Weights of a small GPT-style language model, trained from scratch on English Wikipedia: width 256, 12.2M parameters.
Each number is 500 + 40 x the weight over its row's rms, rounded and kept within 0 to 999. Layers, rows and columns count from 0. Numbers have three digits each. The size before them is the row's rms in percent of the matrix's.

# q: layer 3 attention query, 256x256, rms 0.0462, rows 0-31, columns 128-255
# k: layer 3 attention key, 256x256, rms 0.0451, rows 0-31, columns 128-255
# v: layer 3 attention value, 256x256, rms 0.0401, rows 0-20, columns 128-255
# o: layer 3 attention output (transposed), 256x256, rms 0.0876, rows 0-19, columns 128-255
q0 085:521553526514531449468538547476466483465460539494429562541545455543518421483495442500459423512487504464493451488483459569544520560435537469457513502472534552481494525502545519505510467491516473531475538525516492479516479533476490483545535459507452439531556465553443445511431428588496468558461504506495605486487399518519442505519553512512497535525463547508554510529554561529484511527515
k0 086:537487478435478421504545477499500436512467442453512487491561555486445505466511513466596550492501508430516456456597502517491452475507471515488480512530500521490560480492500491421495513493433488498644459459600478469446541521488547513525595439504479523484369430566448524483498502477477541497468512514485465532399531502484529464534493523491503574587479527569486538537510524439521486515449
q1 092:545453583545486464431476473486495490462548455487494516504493472563466493495515433505421432481551529521479512558540498520457500482482460481505430470536514599532490493540420405546480512481456553516504444512493489490512419393567425535444499508467515516458473477469468459540491526568471449514456551474536431633427514455463472503569428496547477521461506500492482434472479505562483510510522
k1 097:548561529503557426530484537591481494497425535471502526470488544488493492501543532475449447515530609499523487564541437479436536494526436451458541520459468548474465441538603486440557452561550420559499471445560598582496500521495442488531487535458514484528467555533513470499519462492497443422510460476469502549489444533494561510474429469442581423528476513549430482516503480480502541441494
q2 093:464451486500480589521511546497528463516538488479440510530508499546507518420535443574565531493503486498480516500506548469479470538579514493503445522634492520504534460432452557506504490568476558521557518527512533439502519597526568512555476498483421455501512503513582480496481522498532523542520503582519517545487506512422449552512513501513457505538552528450439496516537427480503519434525
k2 099:528519473511509451467481458504446553488519456461500537404526528460427566486496415492493552473484537563476511539502444452490490506512539400429490473530468527482552433472556521435502443474598524523476502464506527461469430485555526511496473448468537503417487446585400517607560464507426564531520537434497525475446548418429468533489534486477475572530471489557565520503509525490518455473497
q3 096:481494523484533548529516524571452445408460526522468454530444500548494452522453538483461478460497442449534419468477535531563573519559464472462534508495600640512504512482468513491452553478468451458466508496486554507514446481465488437563517524535521448519492410563466503473448448544537506519547513401509484528480440484496503532476445458451474516573520506530459519477493471449546581521463
k3 093:485458520524554454511548442473556561467507471445592527436538614494534533550482474429464479536498522519479456475500458518462532489489517541540470473518489498473502441480485465510499520501487373459542546436505486517513464487515498466452564506525523497425519504494528445533454523525514517497542458494548538504561438456511588511466540527462510506451541467549449484499541422512494479428490
q4 109:460566474445478554545528521473436470516454426565483485492475493488484477518544545494472414444453489504456469508469472456454467450479582497491518554494516573534489524440546470453434471482506547471461445509488462481448546359513517564487535487522461482502501491515467576510457587543494502508488553482482506490526472526531505508536455560541488496513450472555565504482504480470560562470589
k4 100:499461568473574424569526496587587456497496514526533537483514484521558471517518482513491445439541555492447530491491519448435434456532477533553521519475483484479542479476523453492481520506466465458491540465478469517463481443472521429552469447453416498551527454458533439548529539547455494478455465588510468451472480435506533503515555490530537486483465560516411443462522599481547524476490
q5 094:490486496543469465491483536477469576480554478530521461533515489545515511446548572475454552425539558504520526470441435489543440484511489449541475486475494467536493528570489590527515468401593527558541538533469485541530498455527472497430473431431542552596509587486566485460502435510510425542415485475471509439525570592490480526515470428409530513489491462465436481548512480445516430506462
k5 091:519531458524464558532472431577479513414492501507550498540507438500498483555506514458558502539589501543511499510503508491538537525528433459413514488484545474494476460536433489580524450548461523513466507434462485480506489552515467593528549549521450495513468433454433463457515440523546480494523468530485435471483455460488478474479536510576480552520528497447527494452534521568476425496585
q6 096:484576476503493452431492438486407524533498617509437488459507480588517517547485446489434543505466518549561457562486482494532529521451479501476532576480483460524490505563537469545595462491565447488567536502494530604533479573496436469596472517500464504453506439506475504494461531460480537434522524513510375503499432497486467505488462460506516515493500472500565514535525556488504481586474
k6 094:569457540476491498469505538494491405510493548505494528590513474517513476599489469506472501475524526460532515455469525475537441511534509536558499520502489489543468469530518440482464588534502447464512434449478469444459429457466473455455446475477462508526453452534490541462607524483501494517523493551507538543469485577430513517464462526414513491511472517527506468481450473448517428422534
q7 094:549467524541483495435507571518534507553462531566511541503422474566506485495481531520483571474521583523469561527501525513426461516530442492566515505536442527509461518447551405460462517457551442404485454490552488478531524566484488617489510520496465516490537482522500471528527564494453461484431531511474463508513474497457410487570498441480479511490508568472509554452444480529558443510470
k7 092:525550480445522453490491417497524537519485567550499477476573496485519521479568530472466492513492542540526481528450509515451466557487504522498519485544464559515439529469490596443444522516485489473550431468446474561550562432524479483414520484386467491467520444480467495553512478540555511510545492555496492456454559543497513501445475507491492445489494466412457487527486465510458413443553
q8 095:493502514520435497468508449479521419504549540501491542535482467525466485522534494461488463484510452489548510409507540553511497474499511539505513476450453508508541447493486554515503529478506517475459583545524447503499476496547538550506509457519440514562530445473475438540519504501496517494481453476498493514500479466490511463549516480540441484479479520529530421527488421498567452447475
k8 092:423557481492554482540504472504435569526457479528516490503503557450483498519513428409536570527547438517455501454533459501484539482465583493450511571529571435529541536573524479507519503497457410474457495522516431490413562518549531460472450472409551570581435515451471531426512489467472398497480478423515457520476454542425498472473539536498543517490519539498543584496489548482493456477481
q9 094:494525556436487499406531498451508494508506494523538478530467530498435465465555567509497491521448508526452427481478573551454510442541521483487557459544450540494501506431476478497549467499517509550476549493528403442574503509498520490520526514626475520507531449452510539491509518514499512517472520542471545489493530527502534540422530509459505478541490432530526569513503496485460531521528
k9 091:494538460500524574455522434495514466558498446465440471484546463560488476517484525526523514504576483474558496510523441538472483467425567474442555461555491533519486474517410466549529520523458520510557484443393543428490484514491496495517449470480478482544490503512478489531489488453450462546491534554531489487510507532501463454482490530447485584483456490442482508439507461460522496510519
q10 090:477447461505540507537530497507496517552505438554495502529519483563464493527530485507543490514439477541465454488467502485535422459413452466477488543582491530499550513506465499488516470364484534482527536488480474557555584520460508450493478493508461505552533420498496495493550476516462560548508484529520430528515490411518512457455482487512495526536579528462426535461632523510400529439533
k10 098:524539511453526486461474453508505471447518560505576482455507474590470497496485477501479463510486549419544556502450496505491533439493518517486505536500488483535523438505528508508496576493437536527479400475579545509496504465442467501466446434495517444459588549522440571475451464491512441525443512514533485468435486505507524526477480504489597474488520519578487511534495464474533557459516
q11 094:546583477488463519499528485538511498495586524444496415551519478525495458526516450541535511521478482535513578453536488494505444507443542471496455478501479443561534464502497516545527505507557599459514463411458451602458525444503554514497502521543506474456530519454476512479566544515492518545437546481535599581474505521550467501452526460494540484479541538527544528583523578493536480484508
k11 096:482499539516428440553467506466409536510512524483492523526535540450463530416582517522507513431477477507489403466499539445493494462500492472449468504566461491518509529478512514493489574476504487470457518470558555470565500485510483470536462488599489575442421494473577525475534448437448453492508502549531481491448510505508559527528464531513556525510444493462532457527584553537542469499587
q12 094:508453564487558421545602500525536516475523451542442516450443537426521472448554484514616481455472483440518509550554517526542492543482501502485489488519478494476439421544449522529459500493535457520514510492570507507553468494495538592506479504568566516439505479523510468549433480476566473499539519465457540531470526459547431524521512535515457479533481471480482491450553554459493485486550
k12 099:451578458535484536526449541528465543491557615447487510490521600552435487526451562520449434463532455496495513522500446483561489494555533507495438477481456517486542509498572557501447512517415468516482497532507510562487487460417561448440466558490429491442477548463451611538440477502471476472481541501431492429452494484564497529483439412564560476559522441499417539523484510496559553525512
q13 090:474459467461504524468418485522459514573437511508464459509529543499559432464528456503494528449577466537466551474541496527450517515470451511509439479592514429444444507502520495535532513563557419430493466497428552540445515507456472505516517601482538504417441488528473542491522479493530486466450523553463501556426529486465501547497509474546544539502478513480504458526464505496447518555553
k13 087:441503475518463472478478500469416504508560491545476428490475510595481511570533510528557456477532511481534415466457496455475573498550495486523496475534574617465506477462514431467467471491516547481436555543526494487620504465502515480536462500469515569448494495461541471547506494475467520526502479489546555523505454540482542505534490513521567488479521500464469440488438490461535501535479
q14 095:563539500444518461483462474456539484557507552517467466471549490576464464542544447434476441552472511505448457534469405580449515515587524546544512526394544602569453398511534520467537547540497519512443495536494464500515527454460546452524563459545487446517481488537465555514568499525514499541495470494436438571479470493458516518459466470462493507501460505461523495530480511442473543495504
k14 103:507524483535547471455529474538500439490521453537429511483519483580527510483471493470496517467554528466568473522524489593440512545465466458491480525500501514504472495496524478467491456559420419438527479402491473496485555510458476462513573496461500514525528442558552498511521454485462553535515424565515498495509501527439512451518500466519564535528562558514558511438487475453403490471447
q15 095:488529542548441593475571475502494607541437489475513495477525517572532412448510540481541475495463541524476513461520462469563466488538463433509520544487489511495424572457469508518503473547528577437449573396438567465533459484521489522507506519531557514464478483495502483501514510447456478494485456472480549498559463515469478474533393507522525445483490501501483469533514516463421505566495
k15 099:498437512466560544574581555512538415556523479533482540482517492511482528536633479441463519458518407496430470536497514510518527543539490527491491486509497497418517503480551468533547433505530520538536514465442476510488560469529421505578534516529508496471470480583516567439497476492544534467523502492492479525457511575450528455476482484518512546525490521454469523466426450501486437500487
q16 096:500467575540543498554533523505554561524437513537525476493552477546527516451537493462502517505527541470502505573526466496487479535475555465500501510472611471558574497550537481572465550495473542505562587507498521420423495553573484501558476480554440474528493481479549500464459548467512578574509461496486476616509422514482562467480510445481413541486508477440549548535530518509474421532540
k16 087:505489521532522600499519492515513440567553433401488528487556462509476523541464483493444521526482572438515528518477450465491455507545448477542499495489421509551441548502532455512584456481538444510481389490424457582547476487615520510502548575471605596547556563533421539562469483560464478500502468521490505492487539552523489503547490479556465504563461454467503497524495499490500524471456
q17 099:524457523506575529461466406498487521452478528497494466522472525394598455483542500461474465491466490480437538537507514526404470516482551476466511453498502462481535461502434585439447507604449548432429484453522499484504425538538512535511551467500496522476436402499478543537526484483485467525473462483521521396442456491530513481550528502513403502440508494508498472579461517454516496524478
k17 090:465502449590563512523551506504485510582489513484491479451460432549517545524496586496486526491542584563486521551521555472536529472536487509479527445497459553575503439524524441579500505435505404543501539532485522561478494481504476514487487484439484554427446557518433518469519506552472502434529557440441534526511413506459533488454502512521541542551567493526527564471510437525527512456512
q18 096:513491493529521511470493453521482557544544494525518464496540575579502446449502421485482511542495534471398446522477527461503514495529532482574474453556529480498539484448505573507439512499449470559452476515469557514554472405544501499477510601528517567494410446550516473534486491506462505530509526475497509515504483475507524497495513544569480507563553527524496423549468419464458466431510
k18 093:546610426417517496518506481481467513488395461501464539519537480453511456477537533490531410534521518477519407558550510501446493467512533521554509508525500552528483455531508388428495442439460535410465520508484494508446528548507504444560461455544493476512530519504511520546483502453461538563483493467451525532528511533539513511475508421399544531496445475504469512440478456508496567530517
q19 092:482472556511609513467525507478476542446516469432506459521480526482533463462498549458537530520383472505562449541513484461532483502467516450482521440507503493472577473469487578541497475456511493490494512558549465470523551454531495405538581485566503499481522544483520527547539560453472436448486432526483570513585481529538530450558496444510498461512523553403556475506449484466537501430514
k19 097:435494516483444530517556507443487533447564486484512459530485516405565472483519427571590485481460427526476496461443529506548499535518462574497466491456531465552476471506507466549542471478395543562501502542507518559495484505475443563537507472502551516439496505510559493437550472519474526572555529514464514510433487503519494541472466503493594481493542553444474525469525568521456499475458
q20 101:480497466462495528428467458458527520511515495478529471538510527498499507505491490463476495466475515534564477453493525502450501448485514469503534512597485490526467510478468515478578499501485520516449522526484499485447448490530504499478403480488479472551525509508467530512540523482461550480544549483501527509543500522484494529518524591592485570567480528540453468483507407436512503477439
k20 095:448491553463531524523518544535542437533486525512545581499532466545479467550430467451494486526525532502478455479524506504479424509463525516450525537416553477507514468469550441459459592501498470539451524505476484464573469401496480570497541449464480504499439475453467486494459604536421478477530446538486572551566509490436493522428553510513466506449535507458499484489505491532544491538530
q21 097:458541395516520458508500512485542463454530517458472466473483495557489522477482521519430503506539495576532468421539510480478483485430511404546523505516447498535549518428486496466489579501570460503490554569545484434524494491495461536556516496440530536474483424361515500507508417509530489497474513503520439557500557559509523446494475478512480551520452509579521424500462441506461513521478
k21 092:454473486486431502484483567492520545429477511478488504448457494546443538545490528559493466475565467485488496597531554483515511523483475480471445484506481494448433482479414548488579483522458441522508498575446545451525449428571514587514497482428499479412441504493504482577498518451492437585529525397489528522518496451447482477432492497518511520506548520522544531431534529568465555444493
q22 091:493466507525414481473511535502513503484492524426514449493525482562528561516550572535460461557508489522554570470451460543445525491522442486487476415464494406447524568530518521485476384556468494504530467497500480522540451510498495535464457473516516481497492539469566536502402479491535570482575529556488521525471488539484472427519549551575522567487501566538481557489561479494462519506566
k22 093:435505506478433495395427499532524454504574534578482540476522519491457505487480473574491493511493456509520470566465483545502451492455553516503535480431512572491438500511442450505491500514483578534569474489536470504395477472510530499481560517460492509489506497501479556491459467383539425524498529502528433444418579535505540528500471535453473508515497471501552448498526560495555527612557
q23 095:451463567525496413447503508498461466459500507468489533516512515477538517521558484506497482545466496560473482561525501508612469613429508495578524572482486493486504422508499506437479528509496523481477508555479468477558544534546449576513506480505488506482594531466486483517432422490535566436536457581506510538530484500518478496465520438520475515493555457519532566448506466498560526517562
k23 088:506522449456539523457480448418502458526502513465498492528521517469399540491537474523491544488526601504470523468531510526462516438531480532563589474547531458518523545530509530476506510553466459504523515547517444520516481534469496499447533551418493503556481491527595504537543516526494513507511477526532495479518536555520544495478406556489474516520488517513513531472457529498475475523477
q24 094:518472543506503526483463457544508494496521533523483495545405525553486504549452447576472513411497519505516443514502461478482482563559465504497445582542496426496474475480517534485415492485488454557558423489458515491431496401542501440531541506532529491487554473517387474437504474467537509448501421499481485471534544453488497543438465440513482448519539557474489477558467467498504509527513
k24 090:482495438535484531497487448513521503469440469453591436504511561473564586454509423503494561527552550522487521517524541446466564483506480447423551529513485535483424437475533475461471436452557497520432519562461479524483531470462528482485478484470498466491536443516564529560451529480558543497476492474553508508511533450530537459453509532499559536535485493492492435491495478582449451418520
q25 102:465454536488557479490520475562540505504507399470441409561447535469597513564492503451469449519565424570504500497536452460427498511501504508430440534611460480460461558547449551471544516499564511508545519536541511514431530457623480460570454537484492461494458499501501567500445498539513422457532492502489504496501494535482506510538512584413426471478486474501494491531532438509473515498438
k25 099:445503488536447519527516567459506478448535514497536493492433486592426545501508501539520479460494488557464540508490471536535458537486567468555452583428523506449477473468469489401576511485479572503544485553412531501551503508495410566462537479480488546538457491519507518502483553549483451460490432423468480479561500532509608529531504457536540568544549512534573524481444526506487493527498
q26 094:459494460547492483531461471572487541457501523491535535471527503516447484477530499446539497496452488483561533450504523603507548508512535517501510465499492533424589531522507547500450484531538570495491456433481504502502496544512499513388473553524520486469479551498541489441518569465493470502540594535524578447531573534476452474509522522516519488505483477497494590533522543431500540551485
k26 095:569499411473504511485494553509503475554500506508539496466497448513500369535518518600461543554514536532485470480462474551491497409453517476519454462522489525465439550487536519470504505538444545495541452559557559461466500493483521448460539490516512439543530465485497507535552467476512558536585515533596508470560516462535486472550552482465537478532559543477407525532510517527456498415469
q27 099:528536492480463565458520525474443504535441427499520517421471494482526522502542534518540488444554508537462438507441426538503513513563471528507572453516443457494495422560491476505572506516481455482556496568534526491538395506451515444537494516484492477470453496493542507529474610485520474438542492552535464533400529523540534532546524528487485488506410518462468484501523606571492461552481
k27 095:496537538512437523482496571530523497512604530407475512402514495491493497509529552477465427529445517496513514495524488499456434549517554570555508458564558442517561473519532559461533440540485489468426453449579479501519530519467499518525496500541481518478486504512584454467566517553522498588490501441537487452501489506490450528462493491572466477534546527607482468500463523568480541512540
q28 093:554533504499569511529543524492569473456427574535446451461470457419583533475557497543503429492462530512488523517469436463550509488589498472495527455488481444469536470416531492547477450494514519576485508475504508504515507464529518520506466540503431486480531494577555569499544533520522506446550525506505493482533566549486492478431428524461478463505484467469530568538511538555522531426490
k28 097:543419560492449472511473498507518523562498435507532489583495430476503497446512487514529550528469560506456510492457533524446519446513455517535503453484540501435503479500522545502522507495547465509453527434475498448490517514382482659536423514498492531456524570592440469493455439484510467555506502518463500457435482494499497455459561502520491502445474496572495540505509508525422481506447
q29 088:434489523558464583471536588521523545443476488557462420498467539480537489541526498538459484497522470513488473498537574538498549499583470482477399539480544475486464444460544447471474538528436565507466536500513410471440459534485491432487412495476531466465558489496531474463571425478508512600505486497527543471445505503489492541517461490419530514430467567460556527499406492499458516537518
k29 099:508526441543493516504483550512565445430562454495460563482499447487523545475503552472523559478526486472424404473497512498617527456528482641494506492478426565519549480529502544512545457527532508512475475443532527539583545473517525505469545515596503482495521457510428460608481454473487519483492491522518501493572479464498448505533518504468527529486536456490516444556444546445474517486512
q30 097:481436503475486457460540499484500542514503419547516516518466449523523563547486588508467463510471555521443505492503524561434439540457377544519555468520482480500526494412490540523486510516498484402538516476462493560514487460473491493473486433446516554541476528536481552499479521518476530446516533504525545501486500538457546550475470465528463499472537538504478451502613565448479509431446
k30 098:339532502483502489485569553461503473508449543524489562475494485597554527470440448382457503429483421517495503498521477540474523479502507495501557482445524500522374444537456471507559500467503491477551453501490537522476494480477453513497469435500432472493519518474480539496507490509436490512522487518472474521489528534533512486542471450495531462515496406524520517414495484475518484455557
q31 088:547514532513506493502527488534396391452484509559396507511436535563464526408431507480470549524565511510530493559554535499547445544494543479465488440475465512543456458525494538389465526510499561545474503423481504490546507505480551515483556583575584478489461556495480481520566519430521522511556517511475534448431530531535483484519593477435479475428457416509508559427523473516466519484432
k31 095:472467476556455504459561485501549465495529534429476440456508477492614507551467567493500528518532481576547496509425487480458468443594433466536538513515490605471475475558480503498463458479478523431477481602491524563462538491547551526549519537547448492416469494554485542524464439445539506469434504469450585545603503432447451535449479512542478501520428552454456470623495558484490458429592
v0 101:461544437437557454489492497469529483541455509557541522481583604471531472524487512491482538503549439473502473536515492508495517557554541465449523568522521449518525499520413496504437503503554532538474521477461512496495459597499522533528529493404476541529473478552483505454541512500492475508501433487517545431501472466518470500478476425512556496451492559549477525485488443494521418490454
o0 093:500478527568408592480448528462516501482521546452563459448505503529447516458477455464530481465552503508483529497441502507530471454504436527535477415504523517451455510450508468484550520550449478441520537511504482532437501423504582534565491534592490474460584535499466544512493518498486494538533466514444503487451469560522467519469535601468529521568465512523518546566442545551543549451514
v1 099:437473501539487417477420503506542470518614448508482561517489461498509451527492473519494531469514502541385472528546565499553481545563524539436527587565510506499437529518498541482485512479481549461456553537433483525466509442577529491452492512486460538458534452435572448537465462477594493477516465477488468542559532524504537497477527553432551491449427510480544467506451545490518565488480
o1 097:490516498439518493524639463493495559474451542515482459485491468437480537466511508526576469478484517495639518509486524515493489516463502507502485430538484477592599468501479481551465477474503515558549423398477552462475497600506508566530542537534465499445469517456457542467507543436459576524446531553470470470464483492459449504565424519562489494538468489524461445504518472519499481507577
v2 095:519530496475608457481524501523538509571519511494535488542431516450496475527481459489462428520521490568451513543543507498439436562571509506471461442526547479548468476514498455491456583483490492478529556621535500504460525516513492473515562523474485429435495520507463470515490497530576508438417614479519540476511484518543501452466475461585533502477544557446503525508444509410501540506489
o2 089:536534506484469481414555446429505487498475444412548541485567474568519508444516479526502508502584502449524532433382510433486492399423506542478516528557507512537547538479546432498438453445438496471522469421481423453514473488531536506481564535531513499525461493483586511470582475492502465547549487469489524527532534565499518540442498532437460512487492466575513493484511483593524516535503
v3 099:488554510518512477500484506458523455450504480521527421420488498538460500592443501555482491512553515493483452577489528445497460522469582432499553521502477529481449434466547526422538443535450573503479568499522531550475409498533496526479480521541509417511464519479565471429553483513511476442524498530475444504508451484497481493542524513498513501421560485538550449490534539521545539536497
o3 089:432454525449514545554524515456499553519507510531492515509478559439529575451523475522530485527457436519464566494518453514483421460532405498545485506532562493501538495498526510501482536496500544525474454527444446510470614493521460470453570488488524525476514451509461555544482485474550547496423521522552509465505548513501456482516499496525495479490380541460478518452499472487443472501570
v4 100:495494449472515420561522398608452530488536533424526420481433583490515536522493479503499554485562511492498467520413560526501508469484519564450577464488518462488525510557493537461596501535473529483485441476491503547465524505491490491512498464490513497489524519446448479567506493471563469524528511527437510500472441492464485420447454542388459545518502544495514502513527441523493526519544
o4 094:473533572569481539495541559431534442497457469453535539480532487537484480518493505519482490523481507502477498465486542496500481544488524446500486438446531580516468507497572474593498508473558504494453505406440464496497478441537479520484540555442522494462466495545516529514561505584459504462477469535589429563476475522507503462485579554541502524510499573488470428501507460524489511535391
v5 100:459487463505538520522443530509570488427483525566428520521523524521498538458555460513530522441462438498527525405507467498565496463472548478565486477551524522558481600474463509533471503526466476382469453487592470525564527473485454461473436452448589492511574451509497527503489491453417530547451481443572583578502543569503473490451516492467434491522446537530529497536472479503552492546525
o5 092:580497508560512477517505528460455458551548440500537523494566467454454562546486519515506501511536538511564531545480478500538504600509453466449531521459533482431492401491496533464551494536461456532512544487476501482534512490502519548482511445540522585450502575526455481425473399522468480467574499529486547418508516535475486460499486507531433508435528506392486565537570485542418461449516
v6 096:506462437511479482474536463547501476505494453543568489448482450477483420480483521524497550518410518505483612490464532465488510511534449496522546490599459595554517488551497483490433469519517543417495457499538527431576539449533558528494511523554568478502489542527471484519516487504463572451477536469541475559569494537458546544505590553463554474470554463394515516511479517482574518603533
o6 094:479548550522524500486483462471477504503524486431497498464488520457538526465539511514562461582572495533537472441542461447525499471445551490562556449464549498552522446555450508491447517576484513494532483523546496491463491556486483426553512416434535491388457479391541546457531559539529484556565466480499506479444493506570445483528446518473466475542529482523487523504529512508492521488450
v7 101:533566500564502481466497528519517454502467454501509510440536530452479438525509497517503493533529447532481521499499497459561576613512554464552489543466465527480518466528545464523431504556585465463535488510526477482467476513541512527432536440501464571450517519586570459489450488501576431499524474497558487490442468471513462489504488484482587469510504590541503503494529498530446491456499
o7 091:431432529467573557528468464496541555463503566486505519498511538531475456553493492458521511456461532437539460499472506608494484451447485531448495552522497403523475491522457522548480516471412566594499475441519520464512457492510504509478502600468522468552520507485457463529518495526446553475449452503461581451449483574521535520484536507526470531486530468453564470554454519474576518542491
v8 102:498521485527515461541549450458478559489403523495548469530494469453550420495491609482515547434463510554516442521476516575539550459578497529540477392467538555515516543525519464525450448523501548563517448513504509444503471453498481508510458498562550499447470543477492443604507509504547487460498465489504485554524527497518538458425503465448547509524515503546489486483486490582367517493525
o8 105:468485523510472592438450497499475438471529506495450508477466500585419535478531472583487497547526388481550577522492608365507464546499489482440450536509494520548498450491448487472506507507483535424549508495487486540463518442516488559477496481463515454526528433474504479522524484547478493543463473520504497512426458487497473530507507498519479467488502501497482488485504550489558537494546
v9 094:488495541484472477476525427470513558589479542500517500543447449461460505462440451517470477468489461537452520479496476548425539430465443493491468521474441483493482464470579412489408522530504493540510496512501560563577455535535408547487503479500469518559542478528564447480532539440477496401542512487536546538494513495392558561520498548492407494545445467517564439473511452485467493427571
o9 096:495452497515495463438537540465524517386506426494495476456503504503494472472546564508521495504490549405483414515425521459521536520531521582530492522531515484473542489479432476506546450549543506416486501488538419458452525595488553493526478526551490517519436482495438417525533462591540489560424466503473478478442441423502470433542478509475583530492507550548506521516479511523539527534485
v10 095:529494485527455489505540458499482491569476486443508533551422509457446477453436503496512539497544536557554475475512536478470439547530421579516480531480475533531447486521534441529520429591498474537519457472476503456490491455468477533523485478579498503520539522493519488502543452443562477452454561473484509497515501481494502466497505486552587476418577443451557460506455459479471469444457
o10 093:470486533505524549453430478489468547479503516554506484436510457545515516529568520459465459502474440536450489535471445502516534438525569514436510524548527496544542571453468463475440502454530511451557503503561503477420481534495487462468491532474491442473471476446494520542540629532478505531553476458493501546476514491456477552499477529410457499571499523559416610474487518518556531448504
v11 096:462510438393534485505526561503461479506515540515490473437566485495497566529494560476556459529460497487573510447529510468517528402489501568536555481513505502494590503504553575498510465470471512509506538496432545504564573502505517437420477487560521458476480444520497534474521504512425428520501505486584534459493491496558514501524444462495465490446475533524473507498493455565514556499554
o11 090:515547512551455528488471471482549474520442521468429487531502548508462520450551507539474524548551542539460531571519510461501455513481468428487467471441503453472443529503481513533515524510525496481545516582491467491470476544419434477523590478472460476520584530476469469606469444453580516481467471477506462480495522451504435540402530518421500542568484497467525522466488465455517448452532
v12 098:513406522557537455443509461487539441562508512421470425515528506499428520487512455558437502452503505498441542574485453536443554493462532440466513515488558552484494423432411535478557488499474527476493489528529488509609554548508468487466505480537455516466498535509529527493517495484516571512537582523466572551526460516445502422572548493578421531488547517470525496465570447581462482455517
o12 091:509546462468573512538497535456467511460517454575511510439509468484454522456476528432502454525485437523501443481457464478527507520532484521516500512535451574507548503527550465498480489516589456521449581501526513484533526418527548486532470513470595480520450490512418472521493458492457496463478396502496480410463506524516490507432426531515472439558486585561516456566535513448522510582399
v13 102:522504468527532479549447515519515518457497536546575469524530476531498477561455484504529505478501528523528508484522477515474507482515478421566520544422499468586508552528483440458456524505449443521589604510513413485445486404590555504506505494490433442524501492532541511595457444428463518499523457539539520542439462471517422519469457515534411504583449523475522456503486531554491532498437
o13 100:524484526462438482522580470551502515458548493449449476564439473498518511457495483544476503464457510508463538495456432555485465462488477477475488479570506468511454467549537542539555458543459522444494556485545557495524519589484520506478565578455485545467522623476473521484589502529451452536530516463504536393524508535448512541517590472514492518447529479501452532492503495537553452439470
v14 102:495449503484420455467475527482413530524475529519529428484476518554436455495472460438504562497475379465488518559474426454409486483486487540532628497560492477480497469515496519523493541515549566472512495523502534552509491506535493481525555547509516551461518515472479557427607520502490569508559487510453513397488520563495503483544499529503531478599485533528505553474525469458511440545491
o14 097:516520469547537526583460501468530484440528496487475493459534485468489543500538545482506452504506529532492499427480501485592482397478528479535475451518527538546485449479503470541533530494432519530457497510505417526512510485434530480474475491492515433447488564515480456525505488529495454477470457547473487513507464481487481524498456487499470511484507475546526459489487536523508572530456
v15 102:435518467471478453501497502488504516498506563570425501603499497559438465505524467482489443443503506518486443570423492506545468538441520547542536499477504566459409570497488473533567417470446531591580482497501476529543552514451490419526559530473495493486484433485516506446479491492524534501522507523536504451496545533481534466446412493478476506557547519453475469532561496513461591522560
o15 096:490471528489541504495489469515472466512499488459582548445541453448520474545526505531476564512495488410482513464534462434523511410500458452473479518501543438534563455491522503444430539547529482411511559512478541494514496491515568552574465406514501568485517570446475497506557516515511441493535469531475470508528484476491563501564507491524522537475535504555455498453437461460500468443489
v16 096:521508531487509471518500489519489498595501526491447540496551531463522451571549463502408513510617477508423511490486503525429456524480523568457402480477505569480470457459521535485532577434515586494547480483452501473546539484507533474478551491534446506505463508452533508481543570475526486516537534428503488470512459525487593467613481429584529503495502520510462505498472528468602544491476
o16 093:470528483463539496512445371426506448488503496509567492550510457533509519418477480592519491470480497448507527521478472521497562494485531426569553524528531489531567538476497485533444461485481495551525493489567490476446526487487528556508446538538478499493513486495484573480547502541527493555450501540446497508508513547488467547436488541426519518503541450563454521495536517461459509548550
v17 099:447482493515464493535453526484475514456539436498462554509480433484492444493469501498489521466540513571490545460541453583496530499481454510533544493465464501515511498578465548549511476553506416399469474580560555519438506475487521516460427554467444491467502449552487464526429541462517508522456475479498420469512519489475532504429493516438537496470479570455474437550469474530513438503476
o17 094:519461515529419525496526559575555517562487474503554455487464548452467531474574558540537468459416528445516477497442453493479506522562504460490433555523526496497490498468446448514576518493464531603506516420462460526437517572480559564513480469526565504509489575525511483538564475524492477502483479482490546498479398520457486505500537487540540488530562454505456484504469510533443480470500
v18 099:520470524532456517481478494520505506464476480471552472492511488549438485523525450521461517556526515550503477554529495470494502441414521516554444515452527509510493511503542531531461472503484507492549572516537505509530535496436596466476550514470559538529421458506494492559429527459547521512438453506415514514432501478429424539613519524514480538503569545490479461527471539476477444498476
o18 094:522478434499486507498514487526462508459540532511454548478479471426478444419499571503537492517412516491466494465455493536488459542457465452510539469485488502484507476476526513459540511429473517468460459500566541516494500489564454492425539455485506465509490483503532473462517465526492447426560536513531532452570464470512559555495502520537501468476529556466496500484505482487495567509500
v19 101:532500492473529519481495439537505515477530466498432562601499480572467488516453512559502499519494576469511489539521511517505472440461566554462456495510558482450487498501528525496601524552479462440464570505463519532415444427479483557489614584437452494524497490508509480506446543554456466425503551489519505524494478488517529475517422557453462563490526448502441445572512511516437517494451
o19 090:519495506456446501496539504471538533505427499499573507458503506508497582489528503479460531509461569511433453471569411460501534484461392533507588476490469504569498556517533479490445450467512507511559457567491561459509535502522584514459526389521519526505517486584565511438516468470524487519497489525566503495447476546457507477512525453508526461443453519523478541441547502517476455447504
v20 098:518435526541562494534515514469509538563443504458461537468459499503529450454568508438491497502474533502511521467458447495492452484591471515514461484491504492454480497542499503508477531536495415500520566496516455468543508495533489460518504469503548426488441506432443548494605492616531561463487525528406490525482541480514518473519503530489516434552555444462503518483489429533552430525577